python train.py --num_hidden_layers=9 --hidden_size=320 --num_attention_heads=5 --num_key_value_heads=5 --head_dim=64 --intermediate_size=1280 --vocab_size=8192 --hidden_act="squared_relu" --norm="rmsnorm" --norm_place="pre" --norm_eps=1e-06 --positions="rope" --rope_theta=1020.0 --rope_fraction=0.5 --qk_norm=true --attn_scale=0.151 --bias="none" --tie_word_embeddings=false --parallel_block=false --extras=["local attention windows", "shifted keys", "a norm inside the MLP", "value embeddings", "hashed n-gram embeddings", "a smear gate", "an embedding shortcut", "learned residual scales", "skips across layers", "capped logits"] --init="normal" --init_std_qkv=0.0374 --init_std_o=0.00882 --init_std_up=0.0374 --init_std_down=0.00441 --init_out_by_depth=true --init_mimetic=0.5 --optimizer="cautious_adamw" --learning_rate=0.00109 --lr_mult_up=0.819 --beta1=0.9 --beta2=0.98 --lr_head=0.00449 --warmup_steps=381 --schedule="wsd" --decay_fraction=1.0 --decay_shape="linear" --final_lr_fraction=0.1 --batch_tokens=[32768, 65536, 131072] --max_seq_len=2048 --doc_mask=true --train_tokens=556100000 --max_steps=8851 --dataset="wikipedia_en"
Each number is 128 + 32 x the weight over the matrix's rms, rounded and kept within 0 to 255. Layers, rows and columns count from 0. Numbers have three digits each.

# q: layer 4 attention query, 320x320, rms 0.0531, rows 0-16, columns 0-79
# k: layer 4 attention key, 320x320, rms 0.0524, rows 0-15, columns 0-79
q0:237174149080095085036160037194083120115135091078156067123147116165142128136100170118147155163149153087127122132123115121121176119089202110113185101103124117183070144089084155131114137147104120124108147092109089141145095115089090103129137174
k0:163082184107188049142250073172183155008178042126159040255117131244106116116020118013140089097157136041090107255089088000155224208146253129089130082119150118202138201091149162165081055108162100032129126087181018126113036061057195108223166152
q1:235175145079059120066118071171070088154118107115185121095159106146114134134105182160128161157154132122139101086123143126127143114067163146134190087126128115167061138114058116135120147160119113142142142117139116147160117091120073095092131171
k1:096076156061145083186135143145145118086123111108119089142112106117108140111112123092125112149171116095120171114132096093132142151141155141071144165159161106151082149075110165185138083110120115095124133109144079139156100121144126135162129152
q2:160105074139024201147086132069048082191135077131177123126185081124087089138136156186109168134194157170118094095108182145064099085088113139138140116141123163154091074145092050111112120162118154170108156098132182061171145134145099079094046115
k2:129119096101138152149060160138139126198108134087152157070152108090092194128120171168129220184080093132087183041178174159093088110117048129126122194158182136109074155119114106119210121167038139172100132146108148157127168171205103145068138059
q3:156140104144077132086055134129080119143123097121124174087144093123102109096121086141139175119168143156135082119131146175104104119094087114119122132143175156122106077174159097071096126120137140141107130129115169112159152084146081089124110100
k3:136138097116128153168103189083106081188117197107191175079121095070053145115165112120081188170093153176128175072119147122103106131122038098100105125181159103118154142091113105130126152162083129214146070168108164099073159122182092091057094157
q4:141120151138068167144117094115050111196155158145162121110170109117152107109115168166108150219176130108102112080145143157120068112075124101163119125107120125142105117140076113122147161132124115185132167145125169111147128128083118121072120133
k4:066145065101098158177123129091135110181149148162163169113183118065128163130112176186098148159115141125134207069120134142151144135086049099099120124169101144177114105122105119103088175143051144188054151217112149110095143124181090125074105142
q5:075146106129197106115159127158194152081152135054074132113090165144139154116130102089179102094079105136159150201135105085141142164155103099080138121106128124150141116132212127117119083128159152122104074138174119123080112113115159113157106149
k5:122108173128157099123171108134120126085135101155113084182073115189126090115113113091126086102147134140128112209083056121137170118155170137072201103041121134108152133111100166153104120119180115080156147082090074122165084101090185095171166198
q6:127116107110054187107087129098100088204116156124176158050195155099095091138130143214101150173163133127151130098149132193073118129126115113178112108132112123128077107129142151130152167172106148166130167169097169116179130146129112138068137111
k6:125139065131125187177100170034125084201105150114185138069141115041099164132110155126078186144088154171161160047111127113113094165167065087118126133177107084119167168090149062109141169187074142188146108150139179088116173141195114079080093134
q7:099155224122194097120169121149221197049132105112085109160071129138157186087126109042195050054153111077160133228112116083190140175146125128128126163170147130138187148083143167154103072081162157097051088091143066128087136141146177135131188137
k7:189110186126128104128238115162147158043182060140053081228107200168185111098124124112176073068157128077105102210077090079143187139163185150123165070116142133133123135139149132165109074052200162072181159097174090129173055050066161160150154145
q8:170135165094137095113157059126102137135149050144099141165149092121168152108096074109094147091150150160084031139095079111114124116154161181110141088121169166150111123136097159128140033167129108105096100064133168107177107109086141084165067114
k8:144116100127192081144191063180152154118170090117109133172135158133093157095152145132101142123131083096115142146126162077173128165129147152152140149133126169140169161133133132109101148109112136162092116142082120125080107134131152138152113143
q9:097091164119121105182208129127125150060129042159154083193128072154137149094160112073123072094121121153111152152110074045167149093109173121127180121112179139127111171093139179138128121055129134075133112083091138191159109116125144172199156169
k9:146131132198144108143143079132162181071161075109139036228050134200150107123092094096197099078170086120061091255115096057155138150143207189128185140059142104096128149123188187157099082140156128069138108082142096139168082110068167164170112144
q10:136151139161147112137137070185101106164166128117142158083137132128125126119129136092133103160125140129190167112149183136086163123180128134127075169063113164162118145143121112076099140143080123112087105145130121198176067151120154160114138107
k10:094094114139101099137116119121099118075135120095114103147062152147107144150121107097110105161119108125118117159146149082183102134043184131135141111113082119145098078095124119164112098145164130144100165114138106107148159092083111149123161110
q11:135103153122070142214105148119073146135166131161115141135154112149166107131169142160104114119126156149152159094103130133154140095134153137160061136103128124125162107116175114142096170086067153135102146122144136180116149121164125141128156063
k11:159145082181082145118161131145141133127175118141127120151102155138134122122136103130178143152131151125102119131109154144118144123146132161105125128128072102186122128171123113150089110113152105110126161100126132092124095101183110101112102145
q12:165136164128147088120152119151154109149167076117140152143134112129152137128119101103128132096144122112117101111141141158116123111095157143140141157085176125123134134087122112093071139103127126128125156149074122169164174168135118155129156078
k12:162141108090133132126147078179110123094094134114107180145117135118078143107195137125144114163164104071132158073090149078129141164084121120147068100160168099160126093105148085146120136104096137183127088116153140096099160115081075154127128086
q13:150122136185131183091124129083118152110135154079127113167123127115096169103103128126162142081153099103119098097152149138130150120127124114101141122112159090106123110063144131110105099135161138126151097147151094081112096165120147061122134159
k13:156148099148186081188167084139223125135099157127049147103061148168198135077160152132102164141145161127091152150132131119094105123163122121150126137145102135138166154158121117121083068059075109158138137105130140174146148157134136178160109155
q14:097114117107137150150129106134208062089124086089113119111164211153128097178171144134116097112093148173070114113124096113133116080149122154158082067127159135098092121110185151137131131105135132142184049088150114139084143113128129143156126151
k14:137107122159128107092104151149122141151131126116160092104119069108150138161166077114152099130150115148185130099134088142088140143127161124141151140110121102108112119124114147099170119167127121091111117120115160146140086145148125147149167155
q15:118104148116125183150166126127129114138138093127123120102126067145173127124090094094149104134159126118151111152101105144109041128161118089122102118158192143143057138156153165134165102121119138128039098124127172103183144146106152152128083128
k15:154116154147131149155108133130113135139142159127166154196157144160062177138108162142133150103087160132119095111132109115138130131152103183114143125131063106119126113074077132131134163142154122160128167153052111097128139166149119131091067153
q16:057100069251047255249057255013081092182114118146175236106188078011091159216240118205059137123088160220157152075119170174095086098118026153163015202196182194042132079165135046118186194117117107200071125165072181110134197153212156129101133033